From a checkpoint of a small transformer trained on Wikipedia: RMSNorm before each block, a variant of Adam for these matrices.
Each number is 500 + 40 x the weight over its row's rms, rounded and kept within 0 to 999. Layers, rows and columns count from 0. Numbers have three digits each. The size before them is the row's rms in percent of the matrix's.

# layer 3 MLP up, 896x224, rms 0.11, rows 61-182, columns 168-223
086:498543464526503513455516491544514473509509432531465485576491510485497501548521510517566508503537513442439508448540452511469535494521467450502425514460455441495539482492
113:463460543448511520418525552514437485518391496518440519510480517570449530525487509578499533465548510509510458420547545532501489504483529530486500497537477494492537437499
100:474579629532477489459496470546451496507530535483501595573581495589509498509510467504544532504435491532502458503562526467433545463474477495519471497457468490519497448534
102:522599524485469496511469528492506514496536554463411556479497523581581451515501511461501420495503528522548533529434456535494461482456442560488479535517494503515536480523
110:487488452468547479506478502497543540499522503436597419484491475516514536465510495512483503481446461522559482471483570505536417473563535472495476552548497518468486511509
087:536562507580527503518485470497480444519480401498480465531573539471507540520524513501512451508453507458546462484523489529479418512503555428443561515428467496567519532544
103:463509513472496508482521488509500516497446532516502573507495476578509500470506500471518503485518445520467548468417540488533506529502631508498526505450451509424482475465
097:528464525523603544478510478501504487502507576487482524509488458509460439544482518435504467516574557495552443472436549538496540569463474497485530529506472448483485475546
097:437535547540519550507510507560499452559515465464560482538555500506490527539481503495536490535503503412484494501511543496470530501525462475484498490578482463476531457495
105:533550490545579449495512467517496562501430504521550454532530518573586427537441448526479479506467514545518462532520490512490538524498438490587576580466491432494530466513
081:490502501427605501543527503465456529505504479478512440496512474482452437513548508539536546546500498476572440497422495489538536486537456553567472502497488459491499484460
100:508418478424483551552452524477565516541429412488582541496529506491422439480576481509553551554524532505515460508451539584469479469498459575540471504517500536500458472512
104:478442458519528539444464491552532498565471478472552484444560494559489509473494548487477577534527526510479457541492485566483500508520465491491555549525458496393488478452
099:451466537493543532531535542537532469528509606535463483536491454533457456514584516518568548533556561498527451510440489521532539501465503518481595555522532567452549490545
097:451437544528491511479626506524519434495434437482422527552488503470485503523464502526539421454538535491570457542497503544524495498537565402464568504545481482539449497523
099:479521489565535460523532480468420499479482571475556546469573457500424395532577526536499585471540457468535530503471461484575461498429500528506532499536497522569433488604
107:574523451510502416525436494523419530547559561482485548462516575579520559538413457452480498526479398537535517461512586510484454594485526486572459542481493508474478425493
102:508471490510552513587524563504529507517531421494495459444469521474429513472520475555439515449521510480459439429535464514479530537463570475514426491565485538538499500551
100:495512555516477506476468556417431488453514470451539473477556504505471595469539517515504540534476415516527543450468454527381499565416456436527490483412490501462447500510
108:502446544461456432487489528474524513483441545457436464511479484470458538528495481491507508464523515472447492474461494521536615491525497511466472579473431531442530452492
103:467563492415601455500474545495503492536538461438547512596516491545469452471515512526504537444551507497471528456538478501444526529450440467477481498482518485551533453512
117:552520466483542466589451511544497551518395423414489471560481494505564403538511511509563473548494456520515504491459529549533445553518463505449537522504514517520524434468
093:516554496452500484506468521484424477455467480344531444477509482518458477518467558502528491478474446513552414537485571549501485510526436525539474516542503441498518528503
087:462445496385474490523495510502609547518436536489480462467507495477471427468501498560476522561485495500521482503490523548554563522550459568468560522548450503459508456456
105:572511493491518473506447481495459499454607486383445497518495497502419483484501495564496482513480459488490493503511443504512540498522494505479556549560486528557451468566
117:487447520533582500566535491534440463522437545528498514518520522490536458512482480545589473460532549457509546505491504529563498565473514511485513541525490431505558476515
114:492510601474496479474502521490441471500480540525424554530495486487482546500509492496483477504450492423529458424542487526466546539525485583509463548463442410523474453501
106:465481505553480562456550514473506520473511521540483521491509563516508444453514463476484495488509464511491396485558428512442481540506610442516529505451501417502524482535
118:534544525506531532471492564518475497440462517488509507543485528488480521556492506452517457459411399428536484478516532560408500550474485431550499547559477544490541485437
116:496497519503531497506537512469495518539443468550534509498535472488507490554476475530549424578536487525505456549502524510535492443460465571467535535417471496422506497531
110:499494530461547522475515565562475483492472450522448488591522439469468449485486466458510471485501461477573494466530491554521569508550593604537520496455447487494495433479
093:531462542463524459482465540560490486412565498486512552490482417467452437575442507537468511585511518507473492535512439526440572483492413536483529550580533395480482480485
105:503481554470489469463450515580501435474443391523571509537537461505484515500476460486504429462513522541523530505489562480478462569537563552493495514486569471517485517549
104:455497558482533581518477493520517519558545490517502543477499528469507458524506548506599438570522486552519502496459533558525532541435472472502558509474483497477574492583
104:467551543496511544496468502558516454537450532431416574579514499467524506515456478449541480468499526491534495413537498477510601516545576578555501492512449461520464485493
101:457487608539563494445488516473457459501475419493465526509512513439579473533491440545527455515528463423507484536512450477449535535511522570438504492427487509504436502571
088:462522487447492507577520513458522494482529478518439478531519479489466454511532499568546506493525599461491503530435485492513503489451533456474462492494498525539485542497
092:500531512543502559501443501530542548509508497482551433566476486498459509489575477578532448495549565444492467547474522482515462473574532519498509467480400477525526475512
103:442523453530546510503467467520478419471445512484571493502490519422479481499506596557478460571579437393465586510482531489468545431562459538506484517488476495478449478545
106:473510486527537456593533483499496442514525534498505491594503473529453518490499475501503417602488627486460566548494498516452538505496490541477572506527450499423521465484
135:472485526545530443515471491486492478489450494473542527561495491509474409517549493464510482536479538495535486564459491532523519475497533570470525562540498496513496502499
091:530439425472555516545458482598455519420507457492453506464443449537437517474498514495450478507486445421515507499472461506482429469490457476481513553553517477473430469542
097:437528508516515554460587512493570450551402508483479550446517508517473478495547528513499446502524470466477499531496464528480504445540548461522544529488539461480459474463
100:492476502539537501465471497457524495543460472505562474446564483466484484458519534574530537507487528538545449449472500554582460487520518569456509527493468512411549447483
097:519543528529466523462406568586468518488452518510411447457472473470488423471465479538509428500457505514536586501461507519503501553543499520474528569541530541576523407535
101:522474512471482493494563522539546445532490456435545473472500520469503478460460461482505511514418493545521570469500473541462488521476500539526538544499575415497510486533
090:495473481505510564547533484596607515503498487522466528556532502535539467508534491553577475506452522516557441509557492467531475426558535524530521521417490468548564495592
095:514459510494596499521498570529467483469460487502490550458616521513463526582521475492559496572518538475453510446506491493457449532510533543510466503515507457495507491448
098:489492502542510507488473526474482451465466493540539468520519501548523472511569535564511506517462542439514552462462529590518453467545481521451462530491509545477536469465
105:562467483456526478449537515501466521501445499421565472410519469471432488506532543541561506598507508439519467465479541538509507512442426518471534547421547516507486505516
100:501511551494452580546445509475483528489533432451528520495485539467411571483483533532439530474492480526513509471562523493464542588469490503512495519570469518521510475521
111:513437535480523470476465483514522497522532518495548479491564573523511493483506478453498493517471527529524467517517479531561471467425515466489562566448481491449489472557
101:535520550503585554545540496591540519497479520509460483551488465538549469481517535550538465566483503571510488524526577494467501497515568520496468541544520443458526491499
086:452479523573555484469509518526514463506547548513488437574446487502442458536552522567519430489479526494522450593481492550521518468511460429466498534414483527454608476504
096:524562557500436558542578469551525533468536496519438512538473520526468491429460502518503414500454470500515561552504477446470464497515493511546475536471552410492557482540
101:474558540574564486461529521482400412459562499510497446554520465481491439460522472527526530536556572526504516445508519517476500525546499454528517532538440510474505440479
097:502547476526562521516526479539498479520499527547512525469478483527486529522530472465564500441458478525512532493562474502463459522509467539432558543505513544541510468507
092:458418573523593484445486488518541446493509533537433459567539445491506435482572524501540510423525568552561516482486538476472478445564527522423541515470560534519512493520
098:455535434537471501467482604499423478548474469513471527502475467533539505499496455522503466425502457485479532467425445494503503456532448500508465514441452462533486462492
111:466495564491557507502541586501499504545603462469494430464507497485545551535546472491445464496497508516485576461505570564464608525530460497475485502496524479544535508453
113:492502570555532451471504527484451479538469501472489478430549505539530511478505511488525485520533517485534465465608494527473518532509452518513591533495608524534518445515
099:483484545536615519480418442470555450549423559522532472416535529458493517506564458531589507571463541505450461542461487495517525575562454536493523516483499408431513504527
084:535516591522484490480523498546486523509505485455476483583521552480526436489449500457494502430509536510469450568506523473483544470555555462510620505500500420514488513459
113:505467529530600514449501541538537454450543481537527520468507557542474539449478456526565501483470479465542467553507456546453554476435462446448509514513449513572405443566
087:507492482507515496484531543529449430531450491471450458484540596491513479530483418422544467509517489438468468543524539499472466551478548482472579501532466440513457504461
105:544540467536430533590489486531531489474487544526519496456567441489551481489526536527522506517483518496591518577516488547517485446477548480534501552474475524469571500497
096:471548489510442563438487592509486484499448417456446577537545526517523492511471473515528448474560502476487490524521474470517507455512551533496465501492452498488491462443
109:480456448587519538616560553489503459502480562525487555558488481538541471502459526456556525470549585502522553488456477525530502475514523521495528559531555498481450507525
115:475401548468484440526431503502534475436442548513465497468521528518515562519526495512558456484498517525434505497495513571473496539469523530494483538560500428447546472443
115:474504470415520502410462508469444461452542528461488533525483475534494453501425467549489451552537551500548503528425584466494501558540524489448499545497473523543473440485
096:464486511569522461500508517489529501475469479518447454545564543519472550436533473518560485534503540480461404473466477514425575477440462488453442502437539462566579508533
105:494478516558503461552508501502516417531530417480492499490516515446471490533520493469483551473525481416498546530482485428538445521512456551505553517462558522463422512458
083:490584566527493500550495485553445498487437470497489543535549611473480479526427517454491427493428475532508455446607540470474498524557563472543508529552491467501515471481
102:474527520493495557501458484522450577547510491451474463432518488558535525468572474508518487545529506485516553501464516516454533619515461520560482490530472489492537478467
098:502497580499466552451530580571525528501521437534566514531500440446468504474451518483509502478486482439583466457464460485517547570492544494460498535510479487433582436533
120:511439523463523427561444485513560449507557555509451452447492520549533527502532513531576490496479518530454489496498536561420492451461441540503543542505506470487491475471
099:497543477419496523458475519564531521547474502560557587411487481496476488530475515435544473563388477520595531543499524501473513426452441524547558567474525430504573444503
094:573543530480516501531572503484485539475532485477589501515589500477529460477463482466524505530447511495494510488566556499479457523526497502538484507520563444520519500480
096:473585548463438487541547531493476485532456422460489464554571608508469448459440470500537518499529442476512403503491513529511571520516540527517496506459414413462545529517
104:557621538514489485490482522497525438524496469539476523519536514515523435493509438465559479473538464531517531508512485496528552482486533541525594506476528513459513486543
102:545487480553539495560517516490467487459531466562536491525463456533500453489491442521590501469557506478463498543451502450542437589520510541456523585525524509471500489534
086:444401456482501443545516504522502412513475506507531551450490439573444569482468502463499516532527552492479506475452447535458478471443500484519519517513484562510413448387
120:438465493461474502520453534496508416502480451413527507457452537533481570430517385547530483517509474501485542452538536527458506522424508537517514533542526506494470418542
096:572555437561577537499488515436541585434510532549585544448466487520497477586580521568520553513541566428507510458468567460502468461558477493452496541479493527443489496520
108:495542480542437542513459439503443501540527501457437560473503493553544528496575503459540473518515510522500526517546417554462478559472487448550465514424524513486533447519
120:561470495510525443502497520516530475500481502471480526509531474491508546505482441438490515470519477503444506498533537479466550469483478509475474572499528480479514469405
108:519467528534510469506518500534574414520503530562451454482465540436480524543573561491507467507481593492478450536511486501563488448554520526464541514455522480465513463569
111:519572485486546549501434521466438452549402431481538437519520491497425507521499436589458571586461458469512417447482532506453476551542505515535581523526492523461490493524
112:509550566483484472554475493551464524486432464503535523444464496560571469549494523527485496477558599579498440534492436522545500460456457545415529550488521458442526493517
091:468498534470541544508583503451521458515450494526528570485504450505508433529589493492537539552515456490522438503486496558498456509499477521474592505488463518503485492481
105:496521487548446455532479558514527530516460537453484498494523545606546454466486449536550463501531566511463524498530518542426480519473508590472478525475451505528523441508
113:482559456580532475483487514518493537503527516504489450490538495454437542509448497564467487489519482536452502545444472528449455548534424434534517523548499530484478440548
114:483476500507556587469502504552514496517496506447544448573599508500502430516499469553614514481552505438566516558476486516457509498544460529476595536467534506466482494470
112:456519458544565531501510480538552514457516503481520568465455528549572513485553517511522427472419471494518505535444514507526454435457401507506491495567460447540441387516
088:533534518502560465516547500521529437564588460478575529549533514541490484408551462447611535475453497493497460483509469507479559457470472461432617530439569525516464549535
105:485483506451562412491464528490517441480495560501497483477492529530487560507444472517535475579557487511401446474514458505414608501466575575486494504542395499538484414525
097:553526510502544572470481448503468504479454496570534421542541539538478579416508547527543455527546492475505407415505581486539448521527525506554536506463486457480543469526
093:440539489561483441457599482488461481501501503507465490485537485525525487463507482583533428512472610525445486511543472539448486479447561500482444490543545411522508459487
088:446477502486510485483515496453517515402519571447496479555483471500472445490468463512507526470397489524505430466505476522529576519459487456437497512527514453537490504548
111:484447495529567504532508523525509545426435566479500546456494458552496529467467486494441449472524427523472517523539447538509489541518499416548530602545453478483514440525
089:536583476467528443510494572474461537465496518525505487488552589494442515500456494532523490481499486518468498453556538488481481585518535464514450496503600433485452489519
082:468503573455493492435556511556537476443558510535550510476532495526486518557505516503518395515541525473444438502474543533490529533487481535469541502471563466511511469457
091:528516550525524522541521513517527470419418509526432458475508540450565472507497579531543469561496540506517461567509637555478481398497469515545476500549509482568539464521
113:560580477498498552465509470508510493485520536561466457510525515497504497537457518530515418502502496511473510502495477476470518543542513407561501544495495515461481398556
087:597485512513448477491478531593422522426491389472483453574485467445435460536463496472454536559536460466517523547504497491483525484484514497557498489517546416522531477539
110:489455549434488472567448512470510431585447492458460512504471577497491538447452452501522491539538526498546434459476476592482563581495453544444477500547447430501440486519
101:465494456562499460480432464516519443540468514463469436491493538459555523435478511508516464518533465519468509515530471584476457463499497494513552526470513563537493495431
110:519483540458569496488559533533486491481465562546451474528524481502466500482481573488460481470538500437463423456522518517511540499516510519520430533464463447498537434544
109:476432529435527475529461519535460453529466522468514517497503447535473499540518494520477510568532416429560548443461468500529512580496499467452536483497456482441502407517
106:550481445552548482457501462440410524458547499435470518489464499508547493542560407610455519466429547437506505442530450537480544506448582497480466496498503539395481499516
094:538537533510542493485561519527439524444446495488498501426536459504457425587462500561458449533586499502472480537499466550490486508525507493521544496486587422532458493482
095:458551566536481537471492463529464531512537518408482512447541450462513474566500498470465480462528481510470463502489476497470466486467506524469579485548548546535445475478
086:462515494462484511372490563512532498432474558445486519508523516528512417494464491535584489545461479504511492461492456568402518582469485493480512542511555500519523494486
092:505507553484532514460470528487476465489537495429490462472507537511580483459465520508484524506463480509507456486512538567464471494592525450532556497467569418564531490524
087:501434510451501564419539525509444471451450461505469538499539482491627479418529501480548449475531454428508502518415482491490523529485454534501541534529458532494448445509
114:487418465572578570525439505439511489472463506565526570496524493483441478547548527558509488570539528474551463506527482487476447466532464585536489528436471493505512451513
097:453457517513547541494568475513490489491530539478550574505498498497480477574509461506489452521425479464573556514497466503515486480472463537475573527489473541476492473608
115:537414486549600516522566509533517562462549544519539472545520485513451427485508516566451473544516456531507466465533513491517511553545573464445488514538477444487515481518
107:497540591448483517497487483583455543529456471467572450548526542477485538476499541502510500476478506427565401522464446453524474532501490473492446512476495454434483444539
122:552502568503490507532594563486473472496493418510469471473560572514500517492520519543503448511461541455429579547502559466473518459490489537458473497496468470540507498499
091:466588490554516521501517494572549485504477456534454491534476539506474488543438535499525419444571481498445467490457535533488438536549482558562494490543517430436439468453
103:512566476509478491492537446503466510471550542506483486439598493468452545469562505517492513485462564501433503481552470530451426534537545481536474501555474514467564434498
# layer 3 MLP down (transposed), 896x224, rms 0.101, rows 61-182, columns 168-223
088:501459463505563521530449522492509514439537521557495486459517518570507527483518452519453497527535436460492442527412524486548459501498534470478533474542472507441560478504
112:500458546429508580548480524502562454479468491474494503499468481561541489488519540535489476502562488529592557564405462484543449495426519517501468534524522503581501450524
099:484543522500474492479527501494501496544512491402467489510499517469464482556473589520564483511531491444508495471485494555454406492506408490499561522514460581451496527505
102:500411479495512536473525431481427455545509552438479560492510536499521528462514498566554503504521443500520521496603453535469498494562459514519509439518486495497488481583
111:484475520495499439488523481512552531492524518512515515499535541524535467548499546479453543551466518428518507503467481528488495553526410465491478519476490544492520568478
089:525463475448549544543548563535516533479447560556505514453457484512479514504471486579509558517520503515524505474522548492516530522503488500478526470482521512503550530528
104:574525537525419481485480506442595524476558501548494501454534530549467549486446524474461440563598507459496452562455511509589515544507473521474462512466488537475544515527
100:518397530465460473501532463422386482504501520459511525411442467553505535525513460443458489549463575467464513530531439563489455465530524531541490600540531518523555462478
099:487510424495558505517516456499536515546451506549457487545517500484513511487460506511493453426559505489478548508509514520523453555505479543524507554517515528591483455507
108:539498510484511506500528482497440597553576498496437493466521458541451578473480497538517451445463441546551499488486507530451484487463521546501475548662515552475545500472
083:526508529553398516497499513536592494505544461548495510578510528517498484421436495530531427452501508510416485443533546516497446494435537452473526460495520487551483581502
102:542497453508491518485521493513521533537522480531496481448551507591482494536511522484424487556504552439551543491502523515512507476560494460570538530470507516565474495617
106:510518478486533483519500601569447472440493495463474600545484502429571554468542445542460496421478502570543469505501519510429479427572524551454514512498466457525513572519
101:432576462546541556448484489498503465535493531559446538518539450526530535476479525544490559551527535549518515483544403503480497495463476478496585462503503620555486541485
099:472497528502566502509463526477566433480471473489470564442511480524525449397509532510574481464569546487496493444580467464495523461463557478491479497441500492477544518525
103:503522511483417470463496514530531500505437589512561498427557501553499504534479461547426471503584536542514521467531482479544495448563495502566522504528487513566521534496
111:463602530517530527474466571485561430519450455491427500544473488442526554506547513459429482499499528512510440560545468477477524455459462519456448561517548453545452456468
097:485529474472452465494531530502514504544447543496535501488484460395510477377454434477529481569466419550523443488520470461535522487485445523524550620514449526433520490494
098:500526511476482516447501479544486526558431520550480465499534514430514426501396494527529445455465530559513383512536540450594535510616505551495450522528468501528540468501
107:444494463478451595436563577486495473546469451475484494477492479523543501484501479527463481519494469567474561565484487559468443554429565429530467486491523484503573537489
101:509479584478424568495462565445489536479502504438568519518475543506456529507495519495483498515522468448442486518429517516482564539558439486485502539496562540508543447511
112:567485527510520470412547457541483501483618510522417554443467472506507437498454419493542453457563476525507565503523433525540457428427517568501452497489494462394457498431
094:465520451465502518472493565491524464487461540500448499463462564477553479473521486488533508494520534475541575517509494470551526513482553459482532459430444563506556490583
091:496534493524438569567530521513519546471493509453466494472451551431527552488436546486471486463501473460520439546445529477552492492440526483533512479489510504449528469450
105:517532478449536503471579510482495481532438514545585510493580505528462444473563516538541423539527535541527484518438563464541507515550538551495510419506534514423476472512
118:395504561551479484470476533555497533567469468479536526521460482479505442475478505552564489509505456514448492513505478506539570445491482536467502498554472513509457508522
111:520430483540461469481524485494525555517467449502494463562460491483487490503534542496511491459532505476511465516489442475525479526498500484562504505444429458483477557470
102:460479476474454514451526462522463617483520516508440435607458499493482421568529469517483475554575536517499473465580489502524518523516530472603520411461492471506486466574
112:503485484497478497454479577479541484479499499489540479577536553485522505542534469495522437535513464419478500435501486550522489505522460513442530575523514468514476467497
113:488519504532469533485551549543451563433480495515518509558555475407502520545505568486477456493510533466528507569448588486558536480501472492446481457541463441511486523492
109:497531565498460503541508518538457469478504486489534493480475553541503444457466576491441443491512505506432541542503528481491497493555458487569492510481521510595512509511
097:508502484574540534483505515498431469463535481466534530449431479469505392561540492475442550535515523573521481455455451490421504461425479475428477463548507533515422515502
103:506569547513516534456472512494440515485466499461437508431515553470524503455497540564492529489516510517514488553555445435478503452526545516507508447439438548574474531522
103:494515497503537570447377557529590553444595468566510543512469494487507515425529560547577518472453455505416545493533443471451530514453502493512505502491497446507529499546
107:472450523520526550518475493543461455549475480524537504550451534511496491483503511567548505544580401445522557484534505497517502475505460468520508521527413553495510476561
101:482452514579436496485420544473502574527556452550501571487422461452509548555471541483532488481498508551509457578519488553477421545525583543514528517510513420516497541406
086:533503508512538529479468515547453495482503521454522523465508517535533541522443456433493493515468420556522492465545479496474508497585424505538522578479513475466558368493
093:506471521548581415538550503506439470479494490482418466439547548515515545465493500459520502430452529536548465440548482554468457460455536492479491465524596513449535454486
102:479463434470496434533525518495522508532528443499489461486473491566542506476493484535497545535497495511521493490494445569422487525509464516466505473487537588498500502526
106:432469505483459531495513417506547498521516509496539494513497472562480523523564512534550504482533529527466493495464582436465500497470505541528553426540469497515488553412
118:543435453479473510437482475463520444533435516575517448509429520516462518475527459462499431606506552462473516477429504459431489515413497519470516467477540492562517498512
097:451505544532476525415516431496500451493498529549498538433586538499527492509482455487481563476470518508483495458537481446512534555505589571553472543527457530522522552509
094:454478468480454476519499446512494477574546478450514456562506510474493490537489444493415608564497481574522475452482501523509508607508489541529446488471460535520552476517
100:550550478552487448514492560545462451511504528447518441560519471466588517542437508504470469519570547484484513484470481529431560448451455481494560544478566503485437535498
099:501462578533554503482474460512537486530510518494561535535473538469455500489487519463472395482516509466473470386507600468532508449581537479487457476447508572468501474524
100:525471468471541516530555483511441561488544485601489516499441495516474472462498527538498536546488523429494462559521476510489493471521455511447458509521463518482555465486
092:535568457454558569478440531453408474551531535435520542473435500543470556553498551482485546539502417490489493504472467540458465551449484533508488502496553515493410518489
094:479438557519528535508449478471491558528538556580544499567528453580479455476550461588471466494488474496450465511602460491483488545501512414505567452507465482506462545554
098:429492483483520420482538543541480448518495410470562455507493535469522544485427528469555511503505484503503511476487516477521540468545478499517480511518418513510557517503
106:482524407503548529534540482552528533530544364494509591567449459572518484531486488534479499506497493524457487427547494449527434528555527484453482404449478491461487522515
099:477540505511618527429447489510542509494456502488568519501545480470519500449454478575540514504507491566493485430509482515494634561465476532507499498563450580537488523497
107:530523482471468516496473498461545571480472523502506534536459539506523451446538546567534592468498499525456482551519472503563530511552477567514444520490504463554489529527
104:482479533503425584477536464509415537505502502519570445449510533449504595537556408533487505417561463406518489484498462570475563464473497482541495490409538540515498479472
093:483507477498511494462463457380492488478482449496472453456491463495450488485518486563493585511508545534527469489480493522478556519576475478443557518544510624527556508564
100:537556560507521465514468558494429482446502528470511513541497452517553528567499483516452528538485490465469442471491487567466428532528496480449529390489546514497536541512
099:470491476518419479511556448508453508480495556520502520449487450478460452541563506459485496485506485472487490497497543492485436516494476533505505464511463539498516465518
105:525471492494517519469513536499532528483455500542429467530508538492489520531538515473459473526539521463453467519465493474531561522517488464544457487529440435454552453472
094:473516410524493485477504435492554512588522521429462492537431532477457535501493557530374476476542494535508483418484429585500523468514550460494484513491488555546425484480
095:485478550524468478511466548509480475429454509457517381451503538452479548538495468463471406502558451492499550495462492506539573533528481504484532493554506481468459487487
104:475448460463461519514498387538457422491538485544477453443530501454493517519515453471466521469484443478493574454482550531498465492516488471536524513464515458439510558498
110:431496530550517462457518550520539532492496478482508472486476459520509580446602466534464507471569471564490500475503456466476521531478464483481446452516501458533533479497
103:494416508498521509508478521496484542506485489513503520473551496569426474463584589499496507515522458470475481568578487488512459509497530405547468528533598511488500562502
086:465464484539466491513500480430512430519485485497513539396479479496466556541528476471478491433454468463501539432526427504443560468494484498492468535461510587475501405535
113:522556560527540440589462514504508431554428576456541436526523512468513515526454457535441531480475427478519503461555488438485510492491522516455479522514544462463462508508
088:448555566473477480501506534461517536502466487562491524460479475497529475506562542467553451475498439436474539508500489558460551514504567460509567529449513466552554477488
106:516563510498553476536455455459447514474412543491551464555432510397532446460518490513529461467546441448503534457518466504530605482487494504503458547564524542517516472511
095:478488561540424527458499528491505446513502575475516536476469503528534558488527498477429436513537492537459490539565503468575523479530520542516448546475540571554513501477
107:546494549518489554509490552534451540451439536512497455508603524493480483571576466552536504477478409495486491531493487503523503474482524586481471474449479509497507495426
111:601402456542488496470574536506523516517481512496516451610524471510455505477511527547551496498380493513512571569515492530514475521478503514478510546483473483505494555468
107:435487621491512399521499497455551508505536433517511477488495433481429494509515547471534556478491608466537453508497464513485482488428493554550529519432428584561525483487
095:518503525537516522470501435512504484524456471531475519436548534433489571528462562499524463530520441511547504586449490487562482543460563477480507446569562534536501474525
105:433449503491490512515497462505521589486485509461524545548556430478497549442458452480580498471442517465528509522469544547468467462445487523514458497525473572486458462528
087:505461511486433479518408574497504497485500502492498453562506524461494452492394520436509464531575550497552469525542470442563442515553462511493495491407493555528476505597
103:486550502548490529524552460490556504490609515489502471522419456500477531503482502533480557419568458564462502550538537473502542490527538559544405487544451542564510483467
098:537534517481487511462464528466561485520558536494455547401516510568497520528406516460485444551460480551477481557470445506587433506530569481471471463439513515551488538517
112:550461503504545496470547501506578494475429453543515490546552523516515458472452526473565532465470538506523563483480501548523486459522534557562458549527521534450458471513
099:511577447505470528433496493441556590449480528522535556418527495500515484479500509479557477524456468561509508531511459462492423466382481456507512546528520488531454604524
091:498490456446493455503491533518374508485448454464539500452471441479549445514437476493535458547457530515455454521449524545480425525504486514465519465496486530490493471548
094:445459518508479484508454557562493512455442474454549478471483479571491504505470485477527442544486529429554542550514542478421486533470507467459535512545483587516496547569
101:461462501521491509495471518456435489544425596515562533428516522631546475453552517459498540507515492496525586581503549467552485487525489476515504441468500532500513583523
101:525471439488475564538506530493570500535494455537557489496478482468521519543479521471449490518525516486457556552582461494544570475566500470501472511444486474454452494525
089:422469563477523489504579574508444509465513476463530515508517467469525441527487573467537446514461451409506485463528532480519492467570583516509473510527509512433531517541
115:516469482511539490527488469537483495491533541589487473408443524467516529561481514523452491494420516554436467505503527548453512524566492532502490443460541478521493492514
098:498506541469480481525461446545481449584463457471486494512465441432515523488438515436533465529496471512493454446542500431473511534560455515490492502478472417542489485484
105:455552509463506473538473546483535508513476508473489477476454451534442491455465510501569491477476522472474537553522542516468527562435533550562400469550440501536511470539
110:533555531497488546528557444426455518468488487473497529419469448511505502466507505522556537416550532431475523506418489477466543514473533473588417505494460515554460490563
105:497537455497526556511526556477436472495498436581452445460415483530527437455422562480563486578566483430483596520525534504494509571458469490528460535540468533470533544465
109:539496541419517506568435544472441482527400524487516579521526474471523478459540545529479387496534552484536462432518466495526485475500543498484545533511516490464512541559
107:509545546520478518487451562563444534499542438473548496568488460521487568537525530472469483463427535548490538488415503518477505483535487555542518479502489466509498524564
092:515470505526491535417498472527456535490543540505435410545507440490494580523465514477533492462520449495512535481479474485533529503431614505505522485531547538559512543426
105:548465620558498470531471470436494527483525518461528455568523524445443497414464534494509548526509510505462410471479534534478508456436421525517463531514488478488503513490
112:445424493443528463486462534574567520475474512461545536505484552555490488533481497438454453493511589593594504400520522463500507454460494499511452460466517496461468479456
107:476488543503506474547494525465489498530454516475520473508495523478524437530536562561518454534447461500451460464444480583508538452467432509447482473492489589508505549470
109:475494526542512487552523543484498476467528556550420540501550490544499467458506540565486506485522540410478559526521448421549463516535543516489595477559462506517520510494
098:406488453502477512504496407528544481524510507546600483505526457485455475460546496570522529537577511500498489520512468469504479534471507554497499518485500536507461452480
105:600436460508517513454445448446492537503439539565541524493478440529474408488504456480489418560508549473519569553512506457490529512475479543501580473518511521469440538559
099:487451527520550529467457490530522455470487495476467517441545548506530476480481450456523480522515581466469487539478476557506538539461528550497489448607561485533486545535
096:455473510409437555574546463526478488517446534516499523488503574565493486515532578553492563508495477491507491521464526483472480571482506521469490547500479511453478455490
091:511510530570486536490507461517470529485575521480462481523496486547486481466486430568511480529516552469454443538452596504581504572499514573535505456525462517488482536517
111:507517475477470527506457473497488521603485527494614522457482504489531500580570548536510460528467515514551503490543542507525521492490522516449486537486497538467509453522
092:527484515540456512525546472493512563497580453540477449517508512543519492513478503491463508487489472436514499497507504487458416487457437463471523498498482520504455603539
090:511541527463522527492514500439506486552406486537516428551494503458513435450485482531494533469546529502570535465459531540562478489513506447485400532470416516436516535501
096:513526485535471458600525507498505557500519539518484475538476437482445435548393525493516441506565495553499502534511609435482526524485392496507465462557449520520472507545
110:526458521491429476481526454472527486487504446517486450410501439547578499500561535520511571520519489528415464486491466508588513525521538510546558472523526439449491517481
084:504514460516510454485560414471559578544528575559514558495512463572572506426518511590504562500470476471506471510571514507557437482467527445510461516474412565445564525543
100:503524488489558381554534509496514459504505435441445483469571450506512495539514506517466534504465518528532493531459500553482513484480472476498483482469570525478498509484
106:518483544476540418538504504456514524541542405476486489485431509536451474517512398548522494462491483512472472511556468519542468462521585477518499460492494466456507533455
108:596460502448447491472485491486532525550471503538475510468535462534511542541525500462474526496530470470507436465491424510591494507543504536591498460460473415507443524530
109:490552460514530546484510412501498564439482477539551575496549479527543478476529476509515499521461431494545462501447502488504508470455499446426547506453567471479479544450
099:515536477464489529467559403489483497449491532514510463550490475580445503493503474461439473428553513422475471489483563518550566462454477473486506486449493460559567519483
095:513539497445504466453526554466556509567536480499440484517509455477502534520572580528503478481535541497473547476425549477479535494528499484556512444443474504501504575481
099:522443480579468508483513540529474589424498484505562471581563517516462516462472529470494460527513448511448499536433559521452464425499438564492485502485468489504444505525
088:541515380506519455498505513493546482551488478528520503440457554438501561526459552453500583487545466472519550555478518453531463450503550433466497500503489517455437490499
088:486495484447488481485563552455475523551548412482461526558540444502524513579554523465454431450510464439435516453522519445546548473553471442558405494522396525420545511449
093:440528490471474517439476581549527455504481501538525506510564602487470573422479534451493455490544523510466493519561493485588538450504514482493462455490574515524576544475
108:512495519458503503418495525536478474520544513452530544445431454512521488552491527509470502460559457555482455548485533481505513558497496519488453542499508505557470491461
102:551494581481476425507461513514532552485487566497481440535501444546529459456474490506523441445490526509543546487540497511477508532477472543520508557482554421477421463499
110:506435495511476537517442466468499493537433517513512474566524444455408516533472483502466542516517510610441491439541538520575374476494473450449472510477534455517523531522
105:447514495518454451560547531491508593484437450471495535501473434496459522478480433532531477467530530511487511492502475519530372488470539478436453535496473521533535482475
104:521413545526494506444556477489494517467486447456526461500541486522508530479527509534528501490476509528498474518525524546508424471496496450499577495470510478529478643482
092:486481477474489434458398532497478444495535463530466570438449514569483460481483484438490507523480535435614516445493505564469514531509498532465530468475506567458561511512
103:486400504441499467464469539502463555445474487486520512498518525490501508542539497516441514453548470452434497475481454495496527520474503444454514469484499562470453565529